{
  "num_hidden_layers": 15,
  "vocab_size": 4096,
  "norm": "layernorm",
  "bias": "all",
  "init_std_qkv": 0.0431,
  "learning_rate": 0.00148
}
Each number is 128 + 32 x the weight over its row's rms, rounded and kept within 0 to 255. Layers, rows and columns count from 0. Numbers have three digits each. The size before them is the row's rms in percent of the matrix's.

# layer 9 MLP down (transposed), 1024x256, rms 0.0511, rows 790-817, columns 0-255
100:120107132136110124121158138127184135126134060064110152131083065098122054163111148131121146141174098064147135143059119117162139171114069117141133111148148134183084180144093117125111156149101142070135117131115137150122142159058128178121103055150138121156121173127125151072103111115165139103117110138150109147165088136120149135132168190110090118169130131149128198134100115189131108109127136134161101159204153122132157143143133089161108061140128103061123126053099091122159167136149180131165148121124109084165125128089157105116133123147113165076107093153158115170096145113094123165151119139183117113133132116086157122135146232155108087098129108081077148105105166087160147149081093161166080072098149120088187114130190125137119081156156203167139144144076130226166132063145157
090:122150136083097199170104160085059128170160139150127069121105105117147145160145124072076144148091086167105132177123136139109116144098111110160121122081081178122166172123073131098133125093169057118088124163120149147055127090163069157080147146095128161104188151102103071111142094137197096106130161177160135149117140126172175107116170110132134105164130085147102098199161138106127131132173122122121088172109131137124163118116117136128148089178159134097131153133144148109116076087114075199131075051137185074143137116096125209165093134147153110125134123101127086083146047090187163149176127113156150163160135148150149109163149121107071116093144134132094120100133169125139094129151106184085134134168106112114155155153124171212141088162088096160143175103129109110071134179148104
097:150203163128091077101190140069129209149110096110145124123078109160087100069145090117109140072119125140149178085133158137140143189156132112119095182097172117140097128110062101132127101085164165150126118100123134164104142134129144151136131098176147181138087104067156145085150114112097155162126148144154137072124065142160118119128083174164126179140131085073160170172148171179092151149081113134105121148107067100118129195130119138142127114092173090075097093088078144105091101180122107221121142110086167097152143141131059150139119162109111172131144165145140151124110150157133126184127104128167174123137108185115143136141132104146188110159146101133078114099108165146119134110155156152077097175155123157184111115113153127117098146159070174079136127071161044113159101098114053
086:135123190072083063110177193115131121165104120158183117209172114092173109169124130205157100140131132124104159179076136175071147129148142090141121105095109197120104131086164129162164098122209117127125137144148131121135218152147112129105109140091072153155159118102110165123136145117090111126107109119147078109121146132085166137157150075183146077110127154091135122125153136105148092172099157150174092083101131135138092091111134143120070117120141162191128122124083106131162127084060167106154119092103180123139147108178095117147151166103107121155139105130125070134084063117131153128054148096092139085104099121151126074138174096089096113173171055112165132109139159147110077177081184109137095130140113164138094065098113152126173198170168124174118129115117132151120157160089093
086:123225133118131119129059095115182125103148107109146185134107114109172132136175114137129093104142108158065127158098112142097095157214057036087101134139132155160121155182072117074138151154177142125139092124124057168096158104119102110113109124198110144132142131102127116101127151170126137127171079141138110147121181111127159139110115064119102134158139125126102113110155209142123081123164124163114094126116129131155099117184096125184105088089156145084170148138167117108109119095081162130157126114148155171097152157141145196220078165149140099135169115144115146133160130145123121183089071126110162069166129112076063104110104114086186109112149086036115081111159139160185099112070114115109134101135138142098090134141181128148169187153157116110119134125066126137153133156091104
099:141136195148141174178120164087214118129168106152157165108099104132175189137211167132093126147117129155138111057124177184106147147145099120131125116103140095164144049146133115153115112097145147090118091149112147132059202146083071102078187148097102145110104129134157117178153167105176117116150093141104130143122207097120136138160138155159107109060069065183110126041141158088144137170132128185061125118093179168111145125122083111132101091110154157113151139103117101094056120089137176122127153102138159082124157075100137134110119134078153162170149111118120074150146137164114084142103100139209139167129095171071130118141100182134175152097133100115123134136143192166134103123055133114142119122113114117109108134149096106145150099112116118172098084129118151136111190083145110
107:159142097149124148124169144054125148086159120107134101073132166142152087129101084110187130087078163126139141161177071125113107087170137173107139171138179129184161142123149148151172098098114122165088187154151044172149132147175156155148110139190118084128140150096162121128114080113155111144124085145079115151114191149118025104186104204107124159166111131086122116063066122136120119061139129156070172149148162126097157142161145137118147135103095160161134094085125183170159098104144191140080117149132164055113135176137183064131117111103112132106156141079126098158117159097178152146177133085113140120071120150178121126083162196184112076125143157114151080081115146102163124176135109115146144138105084152152113102129131119105110104115115103146095097070091111101141146095118115
114:128143116142134134137123085111136092177086119157117196145072206153124156135150136168096121148110154229134105096155128157158133103155153105121139106097150143132093127083146160117142101060130136131121134137122144142130120161119153108130083161143196154109120114119120100078111124167077105141147117149127129192139129160159139138130165177166134106067135144170124077094107156163099129129140095131104103140174160105088122142086115139117140128106167083126135070136060155144136161116169158130119106091132140110138175107106142054092174059069124099085030119154065086179066153122119101153102205233127109130076061153120158196068181094087146090135115077118126199150141100162109098133118131107129104119166119082145100169102150156113139161140095199150142156136153117114142152127161074
094:137117137163150149153148155166111168164142168161140116133105128119145182071082070106145226183081148135130091095163158159163148112096168106083157105147077161119146172143169115163115092099083159158137128137116082080044122119117110094074155116113138130106104124080099083127207116098111067157133124135154153121123080120184101143127109156101108123143114038156132093120169122142143140140081103058161148168146120094165118114161096158134095125080122096126104150109087104153140146153129076145215161106144122102156120117091175184134133084140165116096164168155076031073170177126173118157172144127170135152107107115187086134146143148098125044123164119140078187070145171147156148126147111109164072126130154135117147148104110118158123107115125124159111117112156118121079151071157148
095:134173078155128104078138147090126138118106120112134111111187108109089160170143097159124073105085134120130106146134162150083115059120197114101182078194173106151085097180127117176151115131113108150114170102160068063095171114098115083152140154112114134157101150118148076167140143112083148129152159170160096084076172177146112125151127160141125125133140113149182104093188089146194109098115146112123150128123121152188149105128094112185189146147098111102180133126157100060145137100119115119059182136148187120130154126170123037098211123122132119143127109107148125092139100109053110169116078135127124173192117179161107126137123137129140121113119063145173115142145131100162093083097087158128117161048172092185141153190161126129109139136109161095049099122096120116122155130177123
101:091167157166126075152162105063124064094109108158092156153168147131129129089165138141181079186142100186150117174138108160139188149128132198137143114091093089177159162152136114105108113154098149177092133072153092067079087141157111093119123120170179146139127132135094112113124102104107131131112089157116179164146129141120167133109144148091151102132130119080150119150133094146117123073096133104116154153155117141133177120137144110132166091147100144176165123054198168160122071146126136108138152163119142149163132048223150095129081118112141087111078134135085107153138139145070148128154113082099070144122097148068109104127126071125143128149102082176104149132113124156157129118167154132144101151088083047148107090119164131123078159111185138102166224178097090199129179070133123
110:115127116142121155152154151143147156194151118119156216099187095139181144150097079103089159184138135151177128114131109047129139099130122079113086123138101167105136141131064163140105092149151155096149102079067231123116164137137157176121138094115186045101198158159101112149128138126121095143143114125096062123101108137062093177149157077155153123111170082020142122099086076146109091063127124143102150134075116125131069099122114091100102140129128126150143089119123103169121153112164147119102178103114074184156194072182132088102127154125089105187125113090143143187116143127070119153171121142170128146128143136115132195137193159095136094147072154122150101155117134117123126139140125100084140151130172125162164133109121085135123134105117112159132149105129149111181094165087106
098:133137063140123092173167150172113100175097137122112174187080144108097140061146165115105132154140125154123095099199124096158085129127187098207118091188124126051116131140085133100149149192123132159119110109130196107157191105154114115117152108108115145142141108146107121134158139109147124099138110098125128069147116126115145115136083090123186114122176172132122108173116063128114162088104107074101135170116131124108119094116125142105119097118111168175134152041146159162145174159157130108185112143108125075126114164123210253120115082087083117094121132130143126136141095081137115127238083119148105073105138096123141167088130174096081158103076114189110138165108108114142134166150164107077083099103129164111152107111131099152163157163166170122115158151090137068098123157119120
110:149151088128155140123105093107101110177153128121161130136086099092107104132156155076147153104137055127117199156152125120092140082121148153104128128148100150134141150130169132113141132116178155162147129130083147155068187105068150075103088053106120142154083091098176057110170081183114106107128147128130094171137189098149144162152139117110096132127063132152177130138179205153087137131109170114110138153158127046120126157104118113069077149087121151164117155081164114138142142062069188124111120145161118122114114123119092100181143137086047099104142078128135151086107148095110177155132102188179146114147165147185131122172136202081114120200153167130111119174144121153092152140145181073137139105078131087126224147157111104135116172130124071090139152134123131137146102118087098
094:146135124142135111138162173132103158137090107130134168190083091118129137085118089144105098150115116095129133096108168105154168083129151133094179149191133103106155088147153111228112184094138174109161102150127058128143142175109143121093128104153125165130116113112091174144114206165153087052124094112195106122147110120147143061126128128143164092100141068161120142138149113139125136147129109118095102150141112109099114102096122088134097141139134142050191133169136163113115127130092098084174119163092109246191096088121052084118153102149162086186148168136059143090133128105106190114177127147191130142182105198157120095127118185107098118143162112132081092141184107108155093090067134106136140100152169117135160111049147191171133118090126104126131119126120109113152118094140124
103:192168126154115172146137143129107157066042125130137128105104150166108180129172133142144136130100141183121102089146048155097131119169162140117207131114065148093140112196111152119229087080109124118104146153132062083127125234102129152101126147145093146155105089154098206206155173123101128125140132114140092129170132134127103125149180159113131120120103062107111146066116082138120172078117122096114129126151116137183141147071110080112112133112107122112156118160169113109168067136102119140112144112135130101124173138138170114126168179132083129152194142130093100142154146130118118099146103139203115144156110087174159106143107135122129099143130109184166108109103138138110087077149107047128166136160141141097165135171113187124080064089055090142119136158135107109163076089113109
098:185134117137125083173095065133149114070103165144134105136096169144146156106158161051163151143136084092158179083142113119182110152083051143127159108190158131152151093138115094162143112165142139163091145060177097104112143143174130141184102086155116132106109126128100046111095178061199130100115099156152150148127148144124132114117159129121081140176088110127133123087153077081143100087150204122130108118136142099159135154148122108117154071064142120169136085108126173147147130114165188126123111156192110196143135106136104166125137074100174152133126198198117077095144135063095135127200089081097132099045125089133151142133168109096145084112154167119100158110129086066106123121150132156102130132106125082118134126147140120166108166175129135154105128142078132185138154153077104
103:059148087144138148138096095064117172105090070133123129119114136138115080118152146133109145135107131109098174138122133153137145128230148090146122139129156142150141111110089168117103111086077145090139178075140062096135152170133107112119134121139092109109166108180137168141111120144092143092066111104164119060167179121109082169067109119201078134067149088138153139124156157054169160131119153081124138156150103098135117107142125149154143140116072175088171143176108068105054175106187152128139152157151127156102168145175170026154100106121125153157175154127159191162150140116116129138166198110131150104111119117114173085107161140161178099146163135184109119113135139167141049102133156134123067121129104137091165149188191116070157087129097139096127116083125116138133113179102133
109:164144084153107108119167159129143057092077091090136161136107130132053153144129163108127106201090146104113088152134038110158091172255102122066107115066151111122063152156143103143155122170175150156101093118140137133114147181088188144087064151143151112141134066191107129167114117175133104121125132115126074104156096124080135126147122165091088129135129114153143150083161144137181171168131152129091115070141147106161169109107063126140136088100121115132131179133109218108114153132133105126095185129102124103154118186164110047136125163145118116144098115136114131141171144073142112177119191149122163103105152091154105143151164118107094066109205158159122158149136091059116112160109089161152086142115136100143150110100115089131129071162123167115154106141138109158149146144163126
096:161131170150098105173132077157108081150105119119143129127147120100182126149087105167102098131095123177086155075117126059145136128091190100108165091103093137126102171094048157098114124128187086102084138164159152109142094173178103133145128117118138149157164129127182153121165192156150111117148140091065159108078204066093132055116117100114150147095152103147185161121145143091127168148139129127138092127113144123147049120137136116105157121128138105118131130137080179158116171055148043139160122193121124104186111118121176180138168135110134102135103100118124078110099119128130113110047145167130137141092087173161108173117094139082115085190195157142140084138130148187123128125161196108156114123136104089077064115127139097109138190152140118125065185157155159108091109143169113
090:044206127083121088160105138131164103146124121098081083107121115150167164122109120118180171100149164158144115161174129094159146139095122144132146122096098101134093190164078117104121111137144078143103162116180217107093129135173121119084117121176094085122165062146150068113088094162118161132165120132121116099115067122189088122072147135143159090127104169175158132085116106123184168102192166106165206163119121154152096090171112151145105118171133135115103130111061170126151081100148146141102100126107141149120113160110144218084140101104164130142170134132110089161090167137092109194161060136161123174102100136079110093125089135163121169131204050100107157104148162104145130128155108149161121154130111132133140110098078088124148173162109145139134148120079120091149089082056131
119:130066088104137123158102096120162180169099161148125089177114170135119074151138099116119151074079089060145094120142185142115131152136130113105113166144140186159119084178112113110107107092102107163142079121125140103139127107156063112114160138088123169137174144117163142090140062129136116156126219100175106151136156113074174116140110077131131099085135183103140200158188153133127176138133122113151137126159129187086150097098119080098095147143088111154184157161182126078117069108188071163199129133161116075123156098077122129109060080102123114160095097104128182087091125071079073103177155105162132136141099123115148117148108135127092180120086184130147174113141108111213171104143137145137124164137140069124109112170149153141183107171107111155150114103098149142111080179129135
094:124106168104189132110129080132161125046111122188136146134076095157108149172149164091115143112118115180096110153131180111127117116090116140150165154123113163145158126132118103110172141079091100087116053167107163172118077124054105094143160116184113123147140127129103126129140180156115120174150096136125103095178099127136090118130158200086134173118115128110165169161110102123142136121155148133111149122177129092125117115131062133110090152134157124119146085092129129146163111187109111074145155121131100138155110138138146113099206140120165075152109095112096060097172156123133145082147094106089112128070128129116045170091155166134126157100127181140147141151148167124152119094244098092068199090147114170142120194163113083101113178156154172146195143184096055089146070097126146
106:162098131150115105159108129180161100142109138138174127106103115184108187122100107152146108168114170157086107123099101128178112068110136085090086130152101123082103121112091172188086136137110165125153115114096139150090167100137113192086115097126124086063161132138113149089168131108116161103145194097105118107068122112158120137147173102160116105085182163160163180107116171084128140141103239088119140151189118055127115164129155151169135127151146069130113196144154110176079152116133160089156120119113128168117165153097172176096091082158122129128139137117082172074143159157125112117114141169106127162054126178160127151120139099073080138110125061101109088131083142137146091195110126169128130054150181132181143097065123136137185140110121116145138111149087159166090110158047139
099:221108151128123129179058134109110118112111173123120112097135147115100073147154144150195167122149154061142106089088094114088133085092120160136125099119095123129115155199165127105158136186142176171163176129109147135134127102125155091125093093119124106131112074132172182176179096159186068114085152114165127121105161113154118162151129117175129152155162111141131160168165079131143082156155070097155103159091171142133153060126114130093094168160102079179155107139144091126142133106128124156156109107156122080088081155049105147070177083098125081089162194098129084058127100110119143067098110148197170138159119155145212118101143110148103130133106140209106088119129116144138130141122085126143143112130067122147096160144104154090167108080135145144137119095134106179143113082111204
096:122189154114148113127111118163097139136141150136139103133147088072169080179156167157208092119112177151158198135092128085097147142086147125123080122107155166156129088129103079083125056130184112169082174145152155136037105112068088131136091098093110170147082121113116111146113117088097164092112135169101127154138197151137149109098124143148138107111130123153118178192144124120143107086187177192128133082165162136176108130051132136110095109063096123161119107141095108155118117112129107103073120122128119063166150185137169093162135128124091083097116125112085124137114135155133116125137096140105159147166144078181149102058102119149074111145110113172134125098114068111200109199145095200140069103159151136169136140112151137114110145110202133143178125112131131076174166193130135
104:160159177127103086115150132158081134136090193103184143167110155141171121158160127112122126117062103131091118134136171089075121121127074128158173180187107108130171088089123113137167183089110124131141072135141108123125118184110118191130147115153103161108189143149115143139157143068120162048149107118129136174129137132115117122156136113056149151114174102155169158097115113126150078128156181111139154110148102146131086173121156176118090097146141149142120106147050103117090185114062125173122165221078119157118210070133191087132114118152187147100089050117080112094139144108126121150089134133134131117084067101157125077163077117116187134118165099117140125051109111110135155075120093136109130148134139126109149118087081108118188119143154163183182077113153184137091124150142143
090:122112145141119116116194092132124111159144144138127146109179122115134106087099146142111114177140164150102125195084136115077145107111134133094101145183169145123114142123170063109147133102167191150106150110114070109104144139206118136172046150192129162103095164076090116109123124148189148130094126158101169088135157098065084078163111162121113128107059166114121138069133116058109118120106167168131145124081102081104088148137134148128118156099124142101087090191174180117192105130101134082087124099159183168074180138104121220150151136107128132115175165182168101134102143138138176118145122114111128118128118154090086166157147118185051092171117125148133119104133155134163121131083082134068152130133151101117186122141197098126174107113052120167147070159081147135154082098153120
# layer 9 MLP up, 1024x256, rms 0.0646, rows 791-817, columns 0-255
095:117083091137089115133115099116138131138137098115131143128160114097137135175134199168127126106117141106093136123137129104123155155142152153105176167179128132090152094114136093050109115116118187107211130133100101189116085142145131088179107136110094158144143063136163154148127138130105093155147101143094133142125098153151160116159120156120123157101072148074163162115105184196124070079142136158123120075109185087160094094101189197121112157111101146147121091171154072096164157155106178144087126213094103129141125182130129147145098136157160146093072111127169114139148188110058107172137135101101190135074175126147110105093133136181229117112128089153125134140158157163072150148116172087130168054090116139115133070117120102097177139134183085115159128120222141151131137104161176
104:084126130136117124138153146143097111097110107150146137130164049094155142117110102150107154162087183140107170154169153133062134177160148142144170169153152128080145196116157139068163168135164146157092123113087157145168129155109134105091163121117131101196129078130124056116118149130114093128139091089133141092117113106183142131115211168083161116161116156123162148111070126077107096124154128142150113126115151129064175138131124083139076084124113158199063131052118121081178075169176167132065115086115182076086116066147199130107147103143148092131137201074162114120120128125120132091117184182108117124092126198142077138114142145166131146167126152125107101119128102185129158142108115131080111078183138066119151161149082134054150119094080154117138144114121085128109186113111119
088:137108118144131132141077121132090077187162081136128156063111128135121161106085141069105128086165148156089142094139115092160120138124145216085163178113086085134121145132140110123085152125066206185147130081130147126120088110125097107169140122120187178148176158114165069149160107179055078134093141166114151132128105101136072137113163108129114119150170123176135157159139161112129114163168120163172125122110125106111157168127189073127102109118131091126099082144101117155114169101172072168108120081121080125085118051113176097128097137120093114147134119161144121109121092079088143101107116084117144121137145151082111143127193172188142156108106144101128105187147092131183107127058095113167145114148203176146115160160070136124045110080094182113115129204174139079103122116101115
090:124145072107124122129153104148122084087127119124094101148115124102079120080079140105084147180140074097125161144126131093164110173107150120114069114095095122078169167098151092152147192097132076101120131145063195084126161086150130088128186147146114108085162104097181127089174145118130177078088126160121110131143069143121165062106119232130194118141056148081111144090146143122110071138141176101160131104146176105096126102105202178159092153122132185181113145142103156135197164098169108134131069133164105160165099096102097108086078159119093091121105119165119122151135155169154143136104138153104158143059097167128131129129144118094137110093102120099152141143110099174105159120085163180092138106168092145107119106128148126091155130101165107111108115170170041132143162096184182
097:167149143107120115115139135148111099158143174160130155139125120139191123115166088115101162093166138084184161118157212067109152152140137063146161146087130131182131131109100132159093177140114092114114120110084145106138177113131169068121147142114153156141165104086153105054121142178135127108132147160134153139086038136128118110105126085138142165118135138176104232149114096138104130133172152174063141130181117150092124072127164076202105086167120170138115139127130129128169115191136093127147119107142147163099118125159157107107096158127126074132101166098172206122055171101194149134142165173106107113111170150085098136135169140100069138143096087122146104162094164110140143143088171188080146127113095066116127129159178161176140114131131150148121208176192066096137154114107104
102:091118170164152155120143092142117143077063209076105108134183108181091096119176076081078101082129079084125129082182124080115084143106124102176120178144137148104191107060149082116153104131136105148137125136136105136118161105147113085111166105131126145137129115159097091098131129134161206113144139138197154089084108121125133128134162179167131127134094114190134172087127125143173151137133134119159113068161153158143150103137094137164132116160128196071142116144145123111152133103186157087177154160173088209156123148108098108110133142094108127118135165094135114158116124118135024086129081097085171135149148139103147132076111165094120146110136136133168148122148178160152149107096158134052161183168131134161173160141138083081112159086098153149133168143175080117051065148135071
109:040094123113144142156094088073161086103106143121097197139112132091153093153115157110026124134140127150197124168100117055074120188110094181100118119126148133102126179140159134122175113115153115145140112149139096201115106122081155105128075088157154141124119057137140078123046118143099179144124128163111102127169143095146083142164168126142181191120151109125153152146143106160125130080103158191121107076153122074134120134152197119156143135115122072168095106158122129094155167155146157114111184141170110106078098167169119079133075098148104145180106205154147148175121195152121155087156125056107124166129102096095111138060153117142141110147145099167099122164149091094072122167116181109105182158136121109166135145132180164145133167143132103126086123141163130121145167129168121
093:142163114125149088078081128099145113102084117106072111126127134121018175109103137112139054123126174130071063107133128098092121158114170160118173128239132134100113187116119148108157098135129152116078197180091094146107134136159161100090110107131134149134135150115159125107109117167136197159132136160127221087108183144146107055127150149159126150061106082108150118116127139104168136118147168171163149069129189137072127176155141138131140124127111150112137121142163095106148128142102077166173146115155101170130166163151133092144148157108082091140171089161149165100126150097109188117052126145136169114087103128117155112062105110129164128095140072207084108156086094183161144065139136099156142174107110085117090109173140157084133140103125146057104125110125099143101114127136131
097:157122157106166154134131142161083125136100167123138134156175106120161124165116145080075118146172161108146128183153155132139148112156156080120093137107101140114118100091136157118075130166124113100099117184110188150118139082132177110175111157119149137133166149171091085149175119163086118053154175126137091079136058125137106143106138094175120167169178170162102168134089125119065111142156132148146126158149080144103149135139179164104166096201150151186062130141077117144155139109156151157107142202143133119185103091099171134079090062123201070134134129089157158114084087141175110107113153105151088112131156193077109163134114125149167166189085092148145090073103084117091182110130118111102080120203179088194135151101110144128154093107094163182167107157113170115095099132123097
101:066147118091145170120089086153123090186118121178143142101156053139067128160081131119073112147094149117098197079078174146096087146083129135089103085159211121173105117136146109128104094148104144156135118208142155137164125148119148155114083159059094154127068126122180159138082130134082104135129135130108144051132155115133100045172161131163125152168145124129162137102114187061161135163075141223123110078137121118104056123135073076125124150164149103123114130176103137154147126130119120175151134083128147114110106158107104134134089112110173195133148144162200148129105115075107128078116124107168135132104156145156156173077138133197167141128098120138106140132152129117105065080189160114102121171114140135168127146134125132107141111122146172128128057127159064123103103168087113
107:096092111132158084096129109123124156157121122137112155180126161145177104172086148124090109087141172121098136131124182152114153168116121133110134135199140059147124111119126092093068134153143141145120128177113127134106162081171093091160111108117150130123103063123131141145147096140169115162079217136116162152128097148127088116092164123164048098132169135137099150101114178144115125193132067104137115129160172180155132089104120135151096133146139085117063100166119125036147181096157161103122152119139146152068136105183135110142136149132160115145076135185121161157098120135125118139113074175116105145140076165106085153126188119089129097177113097163092148118191166122105089143121186134118119124141187156143051111134148110112111191099077123136100042065189122081082203133114203
103:100122133050152097154137127183147127198097156155137188176122064101121103074096163105077130129121146101117143165177206087166106107117132106183058087241161083180065085154099113104124172164143095134113159108139127186155172100146120143201146100145136098151196142080148126095135156152145121129097132135128125106150058113149106104118130118097142081120164104117132088141070100127128168185061123126083085120090131153100169147161111119106089087140125115083146160069119075098149177132145160071140136159098115153116166205131140111121113097111129139090138145191191129146115122121081105087144114091114123081121115130142072118153134114156080155110070139174135139123110113166170193155148145130119112120157131162112130148076120139137167148151183145121079107143122118141102092162146160
101:127104099160123167087050153178186203141131106127131081112179158127141051069117165076144127100104118129129076132145121130147178104069135136134136198175115111104047096146137154109096135103195125166169082121165116181153082098132114092160147142153142098142157108070138134149102122169160104126085111121125135108125135128094113133127136088158144185187110119105108103178150144188151169140160143137121154088066128090135153100088181132098127111110145162159134141084156109065120127149122094128126149045118085104168106124124148083113068155193161157145199151106118111150176132023093142156062169134139136103103138134103070117033095085118121113151153102178093120122113119152102153097139123140128092148137119116153093170174140120163105125137162098143201124143132122137149159119113168
100:131125137148152143079115113184102104163135121124135158161183141084111120129136122128127157129121123077112108097157157084121126136103155147151110110089127155148111102205094078131127129142103181136126109123102167157050062057164193148169087070124140163137143135131131122189144135137183102105170135095165142139152133082133101224110148087143112146092123157124125073155088106158133124077141091142104103135052125119160128161108078125134181062191111166188093144119147128126156165096103191094076085138097190148117169170134121141115083161085163197148097125089246146102132110122163093149132165072152130085102163152120079157126159132131130086143160129181163141080088111185122140146143155140123163157109132130128123079110106121123144113082160140142162167120081183157098167188116120
097:085136110124163084090133117117114088172231152126134107138136133090173035101124110122129126129131130060154150159078165096131118150071102127130076193129214109164098116055153089098101139170128127113123066128168159196104109033135137103159109136081145078114174141160116026052151096151144125145103130116134149098137147117160122152125055132100123111122162150146178137106084132153063170197137139150152098122116096138066087158177124165178119122160148117134086133113100144113120163125140159102113173109115126138096109103136107149156113099118202131086067142131150123171115125142171158112120128138103116123125157162089090151076109100128092162133102145083102113123102143162134159148113141207126110127074096092167072116082125082163168143150158136093137128127127123153097180145134160
101:088107152070146135131084119149206139087032150150125119148142112104146152109161116156105137176155157127110089152103123112080173099144181118064133112161135140079189123128121157134103136169142106188163189157081138161104069146140119101176171106170129107136114153110165128096130172122127075180102056153137092101121130133143123076104111122111115143132156140141126078149108117078119093103127070109096121125091157145064112142175164126187151114121114101134153089086129100171162139138134127125140139064133131159137123076116107104159130185157105110206137165143202146144086156118148065098073135192176125128080184091110153084159123129090187134129067120198126120112098160115144092146141122174139191147137167155094095160087142148112138126080114096127058148169118162182057145139169134
102:114127138069145094094084095134074102161143102098141117108168092107082149114201118107120135092092126124125140096089134126179116127130130128152112125149178088105092095144171099154163150118079130176141138115123126142150162126142120129137060183158086103165141082117108115132043108084159117183146116185112073075167120186170103107065134104170106194139131122122151147120119132123084168152098121114152143058130114101160147122086203092117075144144128166164054061131157140113104144179132123094101097088171111166181120111066139087113169125128121159093059132123124107118211172141110106143110119088103162099115124115082131051145142111111131137079169153179186111111138080152175112147121126157158076159200104123152108129178139112130226090098143130096118114125120148143161117150186100
104:134118082125168061142118144099111125081071123108129167072106081129168154120127098110151119152113144143153094124110115075140089148167132137155111132141109080071075164115138110090127161198173140150105109173089141138103141160095129057150091111129134116185113089241105130162107100152142105131102150156098173122122130100110109139086116120103060103102187156124143168125120113169074174149118112109096175107131125184109162164097145142145145108169123127141144105088078158181148202066131118143155154099119137134145079114124140104127079063127138084197080124176171161151120136073130084109104081170165163165086138116128091168131170070131088106093123123119093102173163037142109103138176130143122107176151049156197129134091136150114188105107104133138116088127153074101108129156149104
102:096105114081184128140178110072196126079078140145081118114179065093151137111134131115120143120171123112171092125133122137133137115138118136182141147128071097147127137119144177151109085160184112084074138138159160072118109132157179093159103099114116081127154152139145176143123121094061127077068094137158112126136084200132132134110147093101132088171058116097144134157164175098074143169135104155086087099138142132102174064137096123099058092146149134165111147180120140191157101145094128083128135061142116158122104088157216143092132146129139140104141056131148113102190119146134117105090144133108104118094087085125061196077121111125159115091144183176149108188110119173143133089089177152181048089114112135122112139128053152123116094121107089112124071124144138145149153150119142
091:125167140091128098128118119187138117101131087110122150109151145110072151088158219061163088130113130077120158128127149088136107126108090175142087167118097106141131189103100079064063145123159127138175098189134186137130144156172123079161111069094156180148095131120171161092102130135140121060072059152184104156145121099151164170045162158128130134197147114144125123159092125145098127158047100109088106058166113082109144115082117129069058194116171118152092159125175155142137146138112139140121130120081090170148088195120135152126073149203114164103139135165113137147146088091111148088128140116119132115137192113113120177113156138110143187106092101140154106098118112185123158079109185118070113129137103141101127119128093121136120134144181127078098124122113146118113092139107180
108:123105104134134097170144149131121086077121119123147183115124102093116076126093124079083117102147186146125167136102144048191127133097122118166116188112126135100124145069124049123092148179125100124155116126139128141153084099136131116152080114128079151144179186136098075125164144119124150143068098113102148055128063107157058148128153115150102101094102145166132164137111178168122109155066182149149144115104198121139098129168184136175139125174158122193092132158090078144117174106125115154085176138084153089126104116064125131133136125147109172159104053094152182173127100137206168132091114125150219097106137105127177082133133138152089076109086195105170138129148116152122108117100181096086181105141167134142126154116159135080113149161143167105174103114122141085088101131131072
095:084069140115103121054068094117147145158117071123136156177157139149114087138072128097134150138175152100093099180087139167132156121157100180104179084124177125138106162141114099082122068147139158126120173169143212106104110141069132123134127104126151113096109057095171185127103104110140102112095121145152143121085102189131083135110149091150142157088170164189113135104150144087121169196143064100112072140118083179162131097122131182112070162154094149115125165072196156136125123139146184067131186132137144141159164154085121101159123157114146129110208101113124110135153083173135106112140134122126154146073069139139109120123146167165147085178110097158154114186177173129121088111080092100097147120113134095142130159065143156125149172117099145151128150144073138071141078099160074
101:091125093162094107143109112094149127127094125075092205138137128102127088150094111141074149116071130135089085117082105119086147103143142104131137156187189163146168137158172122123103161167187185126131127140131111125125071041104137117125134131091086123200135101089203112142107159099127082091199109138150124124106092084199089137180123115132125148099149118145139177133130146148138150091145112115064099080061138118127127081096178178115117115101121133157079086133093070138116171163121106081089175137125076196095096138013078116158153169175046124121107102136160118160160113131143160181130081061152097159150171146127091135107153113094116154132076164183153104115192169147090119164129156132149146133145152118134130155120116130135127145114082102103127173108112112099111161155161139
099:086089146135124111142131133098140067125138161087109114172141059118176119165094099071114102093106114086064122089150087061064142156089106151122131141135138146181159134086115101095074143208136137143120128158082146091113144077112102127148161200096182112130104092104107164054150098127133097083097094134137134060171074097106137102118110170097118117100126123111113087071105140123130143156126168189184153132077184162191105185109111123159117112135110146145160165123114096094141155148132121090072149162124129138148092122111124131091163133141135153129113150098123133163100134085168144196130107179105093124088112158104065167143178138153195158086053116159138114133135165118136132157128186117124164130086088191177087111125109203041140069132146134107151106161134172138078147110144132
097:104170152155104085114167103108142116049146203125139142104161053120128086099129094035146066140127109109131125113166114157142139089083097145107137158119103105115120127204163139117076179163168097109143135163124165130158147137117137150180174171076151093145136117134152144127063079119160160132095145107186102167103126183203117124114111128145141123132094176171130142100132185154116175094101113176086118140074165162058170147147120057136148078161157165090129085097121140135140101119122115103045118175119144149101189131116156142062071180106140115193097166180054138128138167092120107094139151100127162185087131090115125154144144098165123175106060108141137113163157145162110138155138121109139107130079161184113127168119111149099157101131131126077154116107102161120112092182138118
106:139147134159100135108129088085117106069145087098116095185176115145042091117113168113084146107103115073163105137097202156182153135144145121152117154186141118100174081142141079058114120122128143148123183193072140157145131095116124047099128108156137112123102135150147119164169142115133186086078104151110161169189133147109118130143135124112057155165090134105069153206117143070112227116091108132134084118115144125072139092099099147180148104165117175174054159105142103163110158146115149067130092125134114154125158089107119135092141136173141155126173090151136134163146062105086114108056109114092147122099094185099092103217133124142068142114135084130133134136129110170133129148099133153130082181116187152127185164118104127153116121126137127107132143119148156115075175153122102
092:102083116146133164094143140121102107111109084144044114122111129072127115176080188115108134100178117159123124098115109170137167168117112125155156129071117138080105076099129126101174083135102114131117142161153167194140141102145144120134057192118115141131049117107135073123140122127092122132117118184131127098120141170146081161107138096203176174118189127107083144143155113126156121132142105140112148114122182130121109119168140127199112093112078165155069152066129104114141111086145116181118160147108112124163126083162091170118084071141119165076170148083145064134131113136120174113136109188128113088095167088188119076122155116153143125088048216123176127142109141181073134123121156088112143122127124049130141138147102170171119170106160139056080147110177094090113100179136075